From a checkpoint of a small transformer trained on Wikipedia: learned positions.
Each number is 200 + 20 x the weight over its row's rms, rounded and kept within 0 to 999. Layers, rows and columns count from 0. The size before them is the row's rms in percent of the matrix's.

# layer 2 MLP down (transposed), 512x96, rms 0.0176, rows 30-66, columns 0-95
108,181,177,194,191,257,161,191,227,242,184,185,186,211,211,173,217,206,194,177,209,207,189,231,203,204,186,231,193,178,183,173,178,215,162,177,180,173,218,213,199,162,174,209,206,211,214,203,199,217,228,219,188,188,225,200,194,219,194,203,191,181,212,193,171,254,210,177,200,192,212,187,196,220,176,189,213,202,206,177,200,200,198,224,216,228,201,180,224,197,194,233,168,191,208,240,201
139,176,228,186,219,187,185,192,204,173,169,189,239,190,217,194,190,176,206,167,211,204,212,213,229,206,191,194,194,200,180,226,226,182,194,206,181,201,247,228,215,169,210,190,225,216,210,210,190,154,189,186,186,204,210,246,171,181,228,212,177,195,229,193,191,228,206,187,207,258,209,170,237,175,207,187,210,201,207,200,209,193,218,186,194,224,215,179,173,182,188,206,203,198,173,171,197
099,189,191,182,195,202,227,225,203,211,227,216,188,231,185,193,172,201,165,212,238,169,204,206,182,205,193,204,182,182,179,218,211,205,184,189,177,221,229,203,193,193,197,157,190,174,169,176,210,200,225,226,194,190,175,221,213,214,224,173,206,194,167,216,239,217,192,192,210,174,202,209,203,193,215,265,191,148,200,182,226,220,226,184,214,187,213,229,188,203,201,188,227,189,189,189,198
093,203,204,216,210,237,200,203,210,211,195,236,198,198,219,175,215,191,219,199,148,173,221,205,193,210,196,184,206,212,186,236,213,223,169,190,200,175,193,192,172,207,197,170,231,187,225,166,160,188,181,204,223,220,217,186,149,172,233,196,184,204,231,169,167,218,223,183,203,217,231,209,233,182,197,190,206,216,191,196,176,202,213,177,199,228,207,202,202,217,182,184,229,180,200,182,199
102,191,177,232,238,196,223,211,196,196,199,178,238,209,222,181,183,219,200,170,179,223,190,188,166,197,207,184,188,217,198,189,174,216,184,141,191,195,195,191,193,177,188,193,205,181,190,195,202,207,169,162,211,225,195,200,197,210,220,169,161,193,188,193,190,195,226,209,206,232,226,208,222,202,201,194,232,198,197,205,212,177,241,227,204,215,175,171,207,222,253,208,209,219,170,220,191
105,213,168,196,210,241,193,205,212,168,220,199,193,203,217,239,211,175,182,200,195,203,205,228,187,186,192,202,188,229,232,218,201,157,204,186,177,227,202,186,213,195,201,192,169,174,213,188,214,248,205,242,202,189,202,202,227,195,158,184,184,191,182,211,140,180,191,217,184,234,200,216,199,203,198,182,207,236,203,197,202,189,204,191,203,210,210,202,222,153,196,198,199,206,238,163,195
077,197,182,221,170,165,223,188,164,188,208,191,229,213,204,197,222,211,205,178,218,213,205,181,156,232,192,181,183,231,145,195,190,214,152,208,206,210,192,201,182,217,193,222,192,204,207,226,211,221,213,187,172,182,175,181,193,218,210,207,211,220,212,180,234,202,198,201,248,193,218,180,158,218,202,202,189,170,170,230,213,180,216,209,219,187,217,203,188,216,195,205,230,227,190,199,202
096,229,236,197,204,200,220,224,184,219,199,239,165,212,194,221,238,201,164,219,239,211,193,187,219,196,168,218,224,201,194,208,190,200,182,178,199,171,175,216,166,193,211,206,212,192,179,158,183,213,199,231,232,182,163,185,196,220,212,195,202,217,211,196,222,198,208,189,190,180,180,205,190,217,202,195,173,181,183,256,185,223,179,209,190,186,177,209,223,183,209,185,183,175,215,176,176
114,227,143,211,187,165,198,198,216,229,237,158,202,230,181,202,190,203,157,177,154,199,202,181,211,208,211,188,158,224,190,175,212,196,194,199,187,177,200,241,178,170,221,205,209,215,196,208,201,206,212,171,202,226,238,189,214,177,202,221,207,182,199,176,203,193,183,225,225,212,241,200,201,199,212,200,180,230,212,194,219,220,196,194,212,215,189,184,192,217,176,189,191,216,225,194,205
106,220,218,216,164,217,175,182,239,195,190,204,168,187,219,176,175,252,183,188,190,194,213,185,236,176,219,163,195,199,190,215,215,195,195,235,206,196,160,180,212,185,217,212,173,234,177,230,195,177,226,180,191,191,220,196,231,202,159,212,203,200,194,244,179,188,203,218,155,194,189,203,223,227,207,187,192,205,210,209,217,202,193,196,224,191,199,181,224,176,192,212,219,197,187,188,202
098,190,203,221,208,220,190,192,151,237,214,238,221,191,177,188,192,193,195,176,192,210,186,207,235,183,194,223,235,219,188,176,194,199,194,181,179,225,186,199,208,187,226,193,227,215,193,210,177,196,193,187,189,225,183,194,210,174,206,232,218,190,226,208,232,176,186,223,239,192,221,207,136,206,227,201,170,189,180,201,224,192,155,201,196,215,178,241,201,181,194,207,201,184,208,204,201
096,207,212,205,218,153,212,212,208,186,203,192,217,205,219,184,200,210,246,207,140,197,225,186,215,205,199,197,222,189,189,187,180,204,194,210,233,201,198,186,195,177,189,194,195,179,214,202,210,173,195,161,198,199,191,180,229,172,208,207,196,175,222,227,203,187,184,217,168,198,245,195,220,180,233,212,209,174,200,200,234,220,128,195,210,176,214,209,220,193,219,203,211,216,196,200,171
078,204,196,206,213,195,221,208,203,179,226,211,214,189,220,215,203,225,230,214,188,182,202,196,179,210,228,193,207,189,190,191,234,190,162,174,227,147,206,232,184,196,179,203,170,158,220,220,217,162,179,178,181,164,198,252,201,220,219,161,196,220,215,181,189,189,190,211,211,234,209,184,217,207,215,217,201,218,176,182,182,204,224,223,189,190,169,189,208,198,201,194,207,203,217,161,212
085,194,157,202,211,181,203,239,190,166,202,180,184,185,213,197,218,188,234,204,188,214,201,170,205,175,172,205,200,198,175,191,215,188,210,219,197,224,222,238,219,261,188,213,182,215,182,224,157,179,209,213,227,180,174,222,179,205,214,232,215,211,214,224,216,224,196,205,209,189,221,205,190,211,183,194,220,217,158,193,193,206,201,195,188,202,185,194,176,231,204,171,198,200,164,238,199
094,230,207,210,204,166,191,164,182,208,203,207,204,203,183,192,160,200,214,179,209,245,185,193,178,206,226,221,181,205,189,237,177,160,212,206,215,234,194,235,215,194,208,213,212,195,212,227,198,193,205,203,189,220,194,210,176,187,187,190,170,187,177,232,206,179,176,225,177,183,192,211,159,204,219,260,221,195,224,219,206,177,205,179,209,188,209,202,207,195,181,209,153,211,192,228,213
114,234,191,177,190,162,193,225,229,189,206,184,167,186,203,205,207,233,192,210,209,180,213,229,159,193,198,198,162,231,223,191,211,187,193,194,191,192,223,196,199,217,149,186,189,187,188,169,202,211,188,215,203,161,184,189,222,235,195,182,215,189,168,202,192,190,207,225,188,224,230,225,186,208,221,210,202,180,246,190,196,220,209,177,204,189,195,211,225,189,252,217,184,187,200,228,211
090,204,212,179,178,176,218,217,212,178,170,238,165,195,182,239,223,199,181,195,191,185,214,181,193,184,217,189,197,207,248,221,204,203,209,204,180,183,212,229,209,217,188,193,200,183,214,233,192,203,213,206,261,212,194,193,205,195,157,192,189,232,187,180,215,153,188,201,230,196,192,169,179,179,189,216,190,183,173,202,214,172,223,229,189,211,210,195,212,166,200,223,221,172,199,210,185
104,187,199,157,229,207,193,182,177,196,199,211,202,208,170,232,202,181,206,227,194,197,182,185,212,220,183,219,229,209,185,224,219,206,192,224,214,225,184,162,188,221,201,195,219,215,203,181,239,210,212,210,258,206,187,214,186,194,165,205,171,226,224,177,169,180,194,195,192,201,180,201,219,228,219,199,181,198,191,171,200,192,161,224,253,210,209,170,208,214,206,198,200,185,170,202,171
120,193,177,213,243,237,199,173,224,184,203,202,173,199,166,218,190,188,183,215,209,211,195,195,174,203,204,211,212,223,208,220,243,167,181,207,211,207,236,188,191,182,218,207,184,203,240,163,201,190,233,213,214,197,182,184,190,250,195,173,191,202,229,203,194,195,158,196,166,191,165,233,198,192,199,214,200,214,185,224,181,201,232,195,184,216,218,214,205,188,185,218,200,208,214,152,198
101,206,168,213,207,181,184,178,200,159,141,188,213,186,215,193,198,234,198,182,244,184,197,194,194,213,172,177,192,172,208,211,193,173,217,178,237,217,211,208,188,177,189,192,203,229,199,235,192,191,200,229,207,207,235,231,191,213,191,193,220,179,230,212,209,220,202,209,173,215,199,200,192,196,186,201,202,211,199,214,213,227,208,213,182,213,230,225,214,208,191,230,197,180,155,160,162
105,180,171,224,194,202,172,200,193,196,193,200,193,195,185,196,211,218,206,222,162,245,179,206,196,181,207,214,204,192,171,191,182,243,208,204,178,190,212,175,212,184,232,257,202,219,184,185,203,194,177,184,180,217,241,209,211,184,187,175,187,194,216,194,225,246,194,200,190,208,144,225,200,238,207,209,175,195,157,210,199,201,194,192,230,178,193,202,190,188,215,222,203,213,231,188,208
096,188,183,172,189,239,210,184,167,204,229,212,192,208,173,173,203,197,226,223,170,190,191,208,179,177,189,171,210,221,162,229,216,190,243,211,218,204,216,212,159,225,203,213,178,224,200,173,184,181,220,208,183,199,191,181,196,202,179,183,224,216,224,163,185,210,202,184,190,225,203,189,240,187,198,191,179,242,198,209,200,207,196,202,167,224,204,216,215,183,158,188,190,228,219,212,217
099,232,174,197,198,197,183,224,199,206,196,216,184,216,220,208,180,187,178,198,194,217,207,184,212,193,195,207,163,156,222,210,171,207,211,172,226,189,191,228,198,214,200,174,190,220,180,192,222,216,239,232,188,213,203,181,185,203,160,195,193,200,224,179,202,246,219,213,187,145,204,178,190,205,243,190,186,181,203,201,208,197,210,168,217,178,196,222,219,213,187,225,206,208,184,142,202
092,178,229,210,199,178,212,197,214,191,218,197,177,158,233,212,189,196,182,206,206,253,232,200,215,201,183,201,202,231,167,173,207,188,200,212,201,196,224,151,191,193,199,183,210,197,197,208,219,219,180,183,185,221,238,194,196,217,194,227,164,185,199,205,191,232,237,187,192,194,225,193,193,195,189,221,255,220,179,196,210,188,209,224,185,186,175,197,199,193,241,190,194,189,184,207,153
093,188,200,181,221,201,214,161,232,202,178,228,231,202,159,236,215,202,202,216,179,189,177,204,176,203,179,207,224,206,193,205,171,227,214,175,168,271,194,236,201,211,207,215,221,188,217,204,175,193,196,223,192,196,205,220,203,230,209,172,216,171,171,192,176,205,234,185,173,180,183,197,217,202,180,204,197,193,211,195,194,186,207,201,237,215,187,192,221,179,180,216,209,183,180,192,170
088,204,207,182,187,190,202,174,203,175,162,183,214,224,182,205,235,188,209,232,202,183,205,175,179,242,198,178,183,193,223,176,199,215,206,226,209,188,171,192,189,171,177,194,191,213,200,220,193,217,201,214,166,197,207,198,202,134,148,231,207,170,190,208,179,197,201,172,194,197,205,213,163,208,229,219,209,233,224,209,216,193,182,216,188,200,221,223,200,231,205,225,214,214,217,223,206
115,193,187,188,193,200,213,156,170,195,225,152,218,202,169,208,185,239,206,198,163,177,178,208,201,246,187,185,220,198,188,191,225,223,216,205,226,207,196,194,166,233,202,199,208,206,239,207,215,194,188,173,165,195,212,201,194,213,214,221,209,199,170,212,226,191,230,169,216,219,171,197,206,192,170,185,180,232,228,219,164,205,198,172,201,209,214,209,170,225,200,200,212,211,192,180,207
097,192,205,172,193,155,193,213,200,217,207,188,199,227,197,211,226,165,198,225,193,199,213,191,213,164,215,208,200,161,204,222,203,179,233,230,188,174,220,201,169,179,212,215,219,152,175,204,218,238,191,183,235,225,171,211,201,192,189,192,217,212,142,187,193,210,181,201,173,192,197,181,198,184,213,212,200,207,238,170,181,186,196,222,205,201,207,195,243,217,227,217,207,184,207,200,197
090,166,238,194,232,160,173,198,189,153,204,209,209,179,188,209,211,210,175,237,185,230,215,240,214,172,191,213,199,220,197,162,203,201,208,209,173,181,225,222,239,199,188,211,182,215,238,215,196,165,217,219,201,214,197,201,174,210,145,216,182,188,178,209,211,193,210,201,193,191,167,205,177,177,222,182,213,200,202,197,231,214,219,214,180,196,204,188,178,190,206,220,198,217,202,203,183
095,198,210,204,240,189,186,185,249,197,194,203,190,195,150,197,201,155,185,189,192,221,214,217,186,202,157,201,194,176,210,212,250,208,185,179,197,191,224,184,227,188,200,180,208,188,199,215,227,214,201,235,223,233,189,206,195,203,190,206,200,182,228,194,199,205,230,167,192,170,226,205,233,212,172,202,217,184,198,183,200,199,178,211,198,193,173,181,198,195,180,239,236,204,161,205,179
084,173,180,208,209,212,198,218,185,181,193,180,229,175,201,184,224,253,210,207,167,211,204,230,212,175,195,185,206,210,173,226,192,187,258,201,212,208,187,175,197,179,199,195,217,207,193,177,157,191,177,198,212,205,180,212,193,192,197,218,192,189,205,164,186,244,204,180,163,202,179,197,185,195,206,226,184,246,204,213,228,204,216,195,184,211,239,209,201,169,199,218,186,238,215,181,202
104,169,216,235,177,131,215,214,204,206,176,208,183,188,178,212,237,233,159,192,172,223,208,215,218,207,220,167,194,221,196,218,202,194,226,202,195,211,179,227,195,205,162,219,202,185,199,228,195,249,148,184,198,198,184,200,186,190,193,175,226,187,198,241,182,209,192,205,194,213,227,198,234,192,220,197,194,207,202,202,202,180,189,195,175,221,183,193,192,203,210,198,184,188,219,203,205
105,178,176,213,160,149,220,239,219,187,198,222,227,202,230,192,209,223,218,248,219,218,211,177,172,193,195,195,208,163,236,212,219,234,202,199,204,161,219,221,183,189,201,191,209,204,200,194,210,170,223,194,206,176,198,198,194,246,177,201,205,207,180,225,234,203,179,205,189,188,189,178,186,214,208,166,213,196,204,171,218,209,178,177,194,170,206,182,195,190,211,199,185,202,220,184,225
090,200,167,219,204,251,218,220,198,222,142,213,212,179,188,192,201,177,211,198,178,229,200,217,190,210,219,226,190,176,173,232,199,205,214,166,217,231,176,226,195,236,160,192,187,236,198,199,186,197,193,220,195,192,210,221,175,187,173,179,193,195,196,211,183,230,196,178,207,221,215,175,175,205,213,222,202,188,218,210,154,219,188,184,196,217,209,222,178,193,202,232,208,174,198,187,201
094,217,193,191,209,203,197,190,190,205,219,175,221,208,215,220,235,231,183,194,194,201,185,200,162,223,224,188,197,207,220,214,174,206,159,206,201,241,242,153,179,211,214,212,200,199,214,202,209,183,193,210,197,224,239,188,202,183,197,208,190,181,160,182,199,206,226,223,166,215,196,180,173,204,188,245,222,212,164,207,199,186,185,209,177,198,154,189,200,193,170,205,200,215,170,205,160
116,199,216,193,221,200,211,200,263,195,169,247,214,211,201,224,184,202,201,195,202,150,172,203,194,215,208,219,241,198,190,205,183,181,201,189,241,199,210,170,187,229,197,206,199,190,209,181,215,183,200,203,223,230,207,196,215,176,222,225,199,183,156,229,180,210,190,227,200,213,190,211,149,225,176,203,185,188,200,199,199,195,197,202,191,205,196,199,186,149,194,219,213,210,175,192,168
100,198,172,180,215,166,181,203,188,174,220,194,225,167,199,222,199,201,196,176,191,208,204,224,214,167,144,210,207,227,163,179,190,224,208,222,175,201,203,210,186,200,217,243,216,212,192,206,165,177,217,217,186,226,217,194,189,190,215,213,167,230,189,224,205,200,169,200,235,208,213,210,214,205,220,227,229,233,188,203,178,204,209,238,201,173,189,208,180,200,192,205,208,172,178,217,171
# layer 2 MLP up, 512x96, rms 0.136, rows 31-66, columns 0-95
113,230,208,211,193,223,206,206,224,167,210,208,221,191,198,178,180,189,227,191,192,199,217,192,203,186,187,224,165,208,240,204,206,190,206,189,160,170,182,209,256,200,206,215,196,190,198,202,200,208,181,204,199,208,175,208,181,192,195,192,183,243,189,161,191,215,226,201,206,185,168,222,216,222,193,200,154,142,183,220,197,205,223,178,214,185,205,208,217,216,253,198,208,214,197,173,213
104,206,209,200,191,229,188,185,187,192,175,218,203,231,170,168,211,182,185,213,182,222,225,182,183,188,235,203,172,182,190,193,173,170,164,228,218,180,217,219,235,177,224,180,222,192,209,162,206,179,195,231,199,204,180,220,223,157,182,198,225,223,216,239,208,209,223,202,179,183,209,200,208,196,242,195,216,179,214,201,199,223,213,175,183,196,176,192,201,192,225,215,203,169,219,224,218
088,205,177,187,200,184,205,190,205,186,215,240,230,190,211,162,192,170,208,169,215,179,202,229,203,169,211,201,189,233,211,223,199,202,228,215,199,204,204,161,203,172,225,233,197,156,206,216,212,227,210,165,167,201,199,193,168,209,159,189,226,193,180,205,235,228,197,229,190,219,181,192,198,242,213,206,189,206,164,234,226,207,192,211,221,196,193,197,207,213,188,200,176,190,192,183,187
109,178,208,233,206,202,212,142,205,226,229,235,186,211,197,197,188,207,216,193,218,207,215,197,255,191,197,216,200,200,185,214,198,202,203,201,196,214,209,216,175,214,194,197,196,223,214,215,226,150,206,217,168,199,199,191,183,189,190,206,212,162,183,173,213,178,171,203,203,186,211,223,201,161,207,214,174,215,253,184,220,189,197,197,189,224,209,221,193,211,150,183,178,163,196,214,193
104,206,218,193,159,180,199,205,201,207,181,201,216,178,153,162,185,215,216,184,205,193,180,169,202,223,184,187,179,189,191,188,180,221,190,177,230,201,200,203,200,228,148,226,234,231,188,185,188,196,203,205,209,206,220,205,189,171,262,191,205,215,176,181,234,193,203,224,212,201,191,206,204,205,223,227,182,194,209,182,205,203,167,187,221,211,215,204,220,231,207,207,222,190,162,223,227
098,204,202,201,208,242,195,216,189,164,173,204,193,210,182,209,184,235,198,198,190,229,182,240,206,188,205,188,215,207,226,205,220,214,235,198,204,168,214,207,201,187,203,187,202,215,142,209,203,190,178,183,170,207,222,220,188,188,219,213,186,173,209,246,200,178,189,231,182,250,202,187,200,159,196,213,210,211,192,224,213,235,190,191,218,192,164,188,187,215,195,184,210,153,181,204,194
106,230,229,187,205,194,211,190,228,230,173,202,216,225,218,221,195,197,200,180,206,178,155,221,201,203,206,215,206,238,188,167,211,176,200,188,183,189,200,222,195,238,207,211,216,203,188,191,159,193,202,197,169,200,221,184,207,175,221,229,221,205,200,152,199,202,222,198,154,173,184,183,184,191,202,210,218,191,201,206,181,209,199,208,208,196,199,189,243,232,198,217,154,210,189,239,166
108,177,216,193,204,241,206,212,159,211,192,206,210,152,180,195,180,209,208,206,238,190,192,201,224,138,151,180,198,244,215,198,203,196,202,198,203,187,209,191,200,217,211,201,218,241,208,201,206,192,182,212,197,192,197,210,185,192,207,199,191,169,189,227,219,179,178,232,250,219,203,170,191,233,197,212,187,181,186,218,242,162,203,216,188,185,184,206,203,183,206,198,178,186,203,192,197
102,202,209,166,206,189,208,193,170,203,242,203,220,173,196,169,211,168,182,188,227,227,206,240,202,221,187,214,192,226,201,200,173,187,205,163,192,211,220,162,201,189,215,209,226,201,205,209,200,227,180,201,149,177,234,204,230,184,232,211,173,201,222,221,199,189,204,200,203,211,200,229,183,185,232,204,175,180,202,183,226,174,188,210,179,213,157,215,206,204,173,188,199,221,217,212,170
106,188,200,191,198,214,194,243,228,193,199,192,210,190,201,151,189,213,204,178,220,225,179,187,192,203,207,161,200,200,204,234,192,211,176,203,160,219,197,186,202,210,219,184,194,202,198,195,202,223,175,206,202,175,224,226,179,182,235,205,193,212,212,207,205,202,239,179,184,226,187,240,224,191,168,240,204,187,198,192,194,191,217,188,212,165,209,149,194,248,220,175,179,195,208,188,233
096,203,178,165,188,196,187,164,204,246,181,202,200,195,190,223,200,214,239,197,166,195,175,206,194,189,199,177,171,190,204,209,202,191,228,225,210,210,236,214,180,184,214,175,230,185,184,209,189,177,232,158,179,180,219,190,165,234,206,202,246,183,199,190,220,223,198,199,220,190,217,196,210,200,232,219,198,173,199,194,174,200,186,208,197,197,177,229,201,178,200,209,221,228,172,225,165
087,194,173,185,215,200,196,201,216,204,189,198,183,225,199,229,156,195,182,178,196,184,168,204,227,186,194,175,187,198,216,246,182,222,206,190,198,192,221,197,208,172,209,209,232,200,223,198,178,223,242,204,214,205,228,178,240,200,167,217,224,201,170,214,206,175,219,188,228,209,220,213,183,157,193,192,168,194,199,200,194,217,220,195,188,185,229,198,148,190,195,190,233,179,181,229,216
094,190,240,204,183,191,206,164,218,229,180,207,178,195,208,169,199,190,172,200,220,200,223,186,227,230,218,202,197,214,219,195,219,184,219,211,201,205,228,182,198,199,239,190,143,147,211,207,157,196,182,220,209,211,216,190,210,156,172,227,202,210,161,203,203,210,187,206,193,206,165,203,195,193,229,230,198,208,218,210,219,210,186,193,183,201,178,213,216,199,199,172,219,219,209,166,216
105,225,210,186,187,189,207,167,182,191,225,225,208,193,207,203,195,212,194,206,215,202,176,227,212,197,250,227,209,197,208,213,176,202,187,167,235,185,231,204,193,205,156,218,205,159,185,230,192,154,224,202,174,179,208,173,194,189,169,185,170,195,178,204,217,164,208,182,193,212,223,189,191,214,222,222,214,187,205,217,242,201,221,226,221,194,216,173,175,196,194,204,170,191,192,229,196
112,169,169,193,214,194,212,213,190,217,205,224,212,177,191,180,204,212,220,224,200,190,210,190,240,157,193,202,222,189,183,246,193,198,240,219,168,223,164,208,181,223,221,203,203,188,193,183,187,187,221,196,165,181,230,208,183,193,176,223,170,189,219,204,168,192,191,191,179,204,206,189,174,247,181,217,192,200,203,224,176,180,220,193,184,196,168,208,222,246,205,199,215,203,232,193,184
093,179,176,206,228,232,216,210,162,209,192,181,256,180,221,198,170,191,249,203,239,224,165,203,229,193,188,196,184,225,221,220,184,185,176,176,216,196,170,186,183,202,164,167,170,178,184,185,197,205,174,205,198,205,241,215,181,209,183,215,214,203,218,226,218,219,190,219,182,227,197,209,205,193,227,197,190,196,207,221,193,196,189,180,221,190,182,201,187,213,185,198,192,227,188,185,219
101,206,199,173,238,221,203,170,184,192,237,233,195,198,197,201,169,194,188,205,182,191,167,193,176,239,188,197,247,187,191,201,216,214,225,213,189,209,230,187,173,210,197,211,204,217,185,209,211,170,229,221,183,198,195,162,189,189,171,188,240,194,179,192,202,216,209,218,198,200,175,156,209,222,244,233,170,188,199,178,194,202,196,180,217,193,220,194,241,182,182,228,204,212,197,189,205
104,206,230,175,159,191,204,173,195,228,167,194,214,182,200,187,191,237,209,193,200,184,140,184,183,220,233,210,187,219,234,153,183,223,179,212,208,186,226,210,184,226,197,201,204,222,166,209,210,194,205,202,184,206,222,206,157,201,190,210,199,204,187,216,237,197,195,217,186,195,168,236,215,188,190,213,206,168,214,205,185,198,167,214,191,208,192,206,231,219,182,199,196,216,241,194,207
098,155,200,190,248,198,220,166,199,203,188,215,201,174,184,183,224,206,209,192,198,213,208,175,225,201,171,218,203,186,212,203,160,197,202,157,225,205,233,210,170,179,228,195,216,210,165,213,212,170,180,154,214,195,206,201,210,203,182,246,179,213,191,197,183,209,194,213,193,210,235,205,221,198,186,236,181,185,213,191,207,202,193,193,208,226,204,191,235,156,196,210,211,180,189,233,206
105,171,213,199,197,204,225,187,205,254,175,221,200,181,216,213,172,214,218,175,214,179,196,207,197,214,231,176,181,206,194,214,190,188,207,211,192,214,215,222,217,228,167,186,175,207,186,216,212,187,212,190,207,199,208,181,162,219,208,223,227,171,217,190,231,161,170,166,208,225,214,201,205,169,215,195,200,206,203,187,169,184,179,189,184,244,239,183,186,245,185,217,179,194,222,216,198
099,229,261,219,207,152,207,189,208,184,172,191,171,215,202,215,194,195,175,214,228,174,210,183,192,175,172,172,200,188,193,177,226,212,192,217,197,189,193,175,198,224,179,210,203,196,226,227,198,205,162,191,208,193,226,231,191,191,218,201,159,211,188,237,225,178,198,150,212,204,211,244,198,197,201,203,193,191,183,211,211,172,223,207,206,173,195,206,186,196,208,165,219,195,205,214,217
098,238,239,199,178,197,185,204,204,197,242,229,188,210,241,191,186,214,199,226,209,197,209,145,161,213,245,186,179,207,214,197,205,189,206,217,178,206,190,193,194,197,180,181,186,205,200,195,214,225,212,153,200,212,221,201,205,207,206,229,178,188,172,198,202,201,202,188,194,161,205,209,229,180,195,200,205,204,188,209,184,212,224,196,186,197,217,167,180,269,175,184,210,180,221,198,198
095,216,215,190,217,250,187,196,174,207,188,188,225,205,209,207,212,189,196,213,169,214,202,219,200,181,218,186,222,205,236,215,172,174,182,190,201,210,210,253,185,187,194,212,230,248,195,221,163,177,197,200,202,217,193,145,222,200,177,183,198,193,174,194,200,219,171,215,204,208,196,194,214,186,202,203,190,203,228,194,218,235,203,187,202,210,183,173,200,213,197,168,182,138,225,196,205
093,219,200,181,183,189,211,213,224,166,213,217,201,251,202,201,205,210,186,204,203,195,201,169,198,207,207,227,218,215,185,160,193,230,167,177,202,169,189,225,243,195,174,236,162,181,166,223,195,208,217,208,198,166,206,204,223,185,217,200,172,220,183,188,183,183,220,190,209,192,227,173,226,202,182,215,163,193,201,200,187,175,177,205,212,205,183,231,214,175,229,227,185,225,188,217,192
095,189,185,170,222,213,206,177,190,210,217,205,211,213,162,208,204,186,205,167,190,185,207,216,207,190,228,178,199,179,213,183,198,198,172,196,194,188,231,228,210,199,153,200,223,243,193,186,235,212,198,203,185,187,171,229,175,197,194,185,259,187,187,210,238,208,190,219,182,229,187,204,191,210,253,213,219,170,175,200,191,191,189,230,199,194,181,178,182,173,187,193,203,193,184,206,234
108,182,174,198,240,254,177,208,199,186,199,247,222,193,202,182,209,174,195,179,168,199,217,178,189,183,173,225,232,211,219,211,251,201,189,186,220,200,204,184,234,166,232,218,199,214,195,222,208,199,186,205,169,197,224,188,212,214,194,221,190,174,221,224,199,202,186,198,166,212,184,195,177,240,178,206,203,211,184,201,191,188,202,191,211,176,192,185,197,227,190,203,220,172,220,232,177
103,197,190,166,200,217,194,201,180,219,183,233,206,203,186,209,193,193,192,227,200,206,194,228,206,225,213,200,196,193,167,211,194,201,192,219,202,217,211,204,211,203,213,216,158,204,200,231,208,188,235,197,162,222,176,163,178,148,171,197,222,182,229,174,206,213,202,199,172,188,196,212,197,210,229,168,187,202,191,205,168,214,208,153,216,193,160,233,177,200,206,216,257,222,209,197,198
102,188,173,216,175,208,252,193,213,230,207,195,190,204,182,230,211,178,218,144,208,181,193,195,224,226,200,172,169,215,205,214,185,191,219,202,204,221,207,191,202,210,195,190,209,213,166,152,207,225,231,186,192,155,223,186,197,200,219,228,195,187,205,170,225,194,187,186,186,213,198,182,238,213,196,223,202,200,214,209,175,180,159,210,224,196,201,249,197,196,189,176,191,206,205,218,188
091,192,229,199,205,181,181,221,196,212,201,199,186,174,190,190,218,206,245,178,228,190,193,212,199,209,216,209,193,216,187,195,223,206,174,203,227,160,199,228,200,178,200,241,207,163,180,186,206,192,154,210,217,203,186,210,216,219,191,172,172,223,243,165,185,185,209,190,207,204,226,171,196,207,217,171,168,201,212,187,223,209,209,198,209,175,193,160,226,192,239,228,215,193,199,202,160
084,227,232,199,197,215,222,215,215,207,158,203,195,192,180,221,191,174,175,210,239,173,191,187,195,214,213,204,223,197,207,166,208,176,206,197,206,230,208,188,216,136,197,188,183,188,204,241,185,237,218,210,170,179,202,176,215,181,167,185,194,201,198,179,200,236,194,191,214,202,216,185,178,199,177,182,254,182,171,214,182,217,197,207,209,179,190,213,186,228,206,214,231,219,207,206,200
108,175,230,214,209,234,227,205,220,204,192,223,226,222,187,189,221,186,232,184,246,208,187,202,207,205,188,173,198,203,191,197,205,212,184,183,197,180,203,222,216,216,231,186,192,186,195,227,228,193,150,192,163,163,212,223,193,188,217,211,182,215,221,216,179,165,201,211,186,191,217,222,219,179,211,234,193,195,177,217,210,201,200,219,200,183,161,197,160,174,182,215,188,169,186,158,200
100,179,231,151,212,190,204,187,203,245,183,196,203,189,166,221,180,193,223,238,181,226,184,237,214,191,214,199,196,168,185,217,203,193,198,228,202,190,191,200,179,215,208,208,201,213,198,209,228,168,166,203,186,217,167,248,182,186,226,190,230,193,188,211,189,198,239,217,205,220,214,215,203,214,242,176,209,211,206,207,164,187,190,167,200,177,170,180,195,177,196,189,190,182,207,185,213
093,204,227,204,228,203,195,184,222,219,224,224,179,198,204,164,244,190,180,194,211,230,212,177,176,204,225,202,216,228,167,189,196,205,206,202,189,209,213,184,218,229,213,229,189,178,215,205,188,205,186,166,217,193,177,192,179,192,172,192,201,210,178,244,199,239,176,174,225,175,177,189,206,192,149,208,227,202,190,218,200,174,201,196,220,185,201,223,205,177,199,149,192,235,207,208,196
091,214,192,179,206,212,193,191,205,204,196,179,211,229,209,204,224,218,197,240,193,217,169,228,218,202,214,234,188,194,217,225,175,201,215,177,185,190,182,186,180,195,200,210,163,162,202,201,222,240,212,188,166,194,200,172,183,178,179,209,183,182,242,257,216,227,196,189,176,208,205,189,192,237,164,201,183,195,228,234,190,181,218,169,210,225,188,203,200,195,209,188,160,215,210,185,198
109,174,225,178,235,182,221,212,237,151,194,226,205,185,195,197,204,207,177,231,177,211,199,219,208,203,221,202,235,188,213,205,161,170,202,194,200,203,239,196,191,232,175,191,223,217,218,207,217,178,193,197,173,197,185,170,215,204,211,241,201,193,161,213,177,165,178,216,221,190,213,196,192,201,185,224,209,178,201,203,200,202,207,150,183,250,215,217,188,195,207,215,205,188,188,215,201
092,198,225,157,222,197,201,172,217,207,190,185,237,220,185,174,186,192,197,220,184,189,178,176,204,212,197,247,184,169,193,167,162,205,187,193,184,192,193,216,195,212,187,223,214,179,145,183,211,215,170,188,183,225,181,217,212,204,221,202,168,218,196,208,193,224,227,220,155,197,172,218,214,198,181,192,205,189,216,224,192,240,202,177,188,198,204,232,191,177,223,227,208,196,212,215,212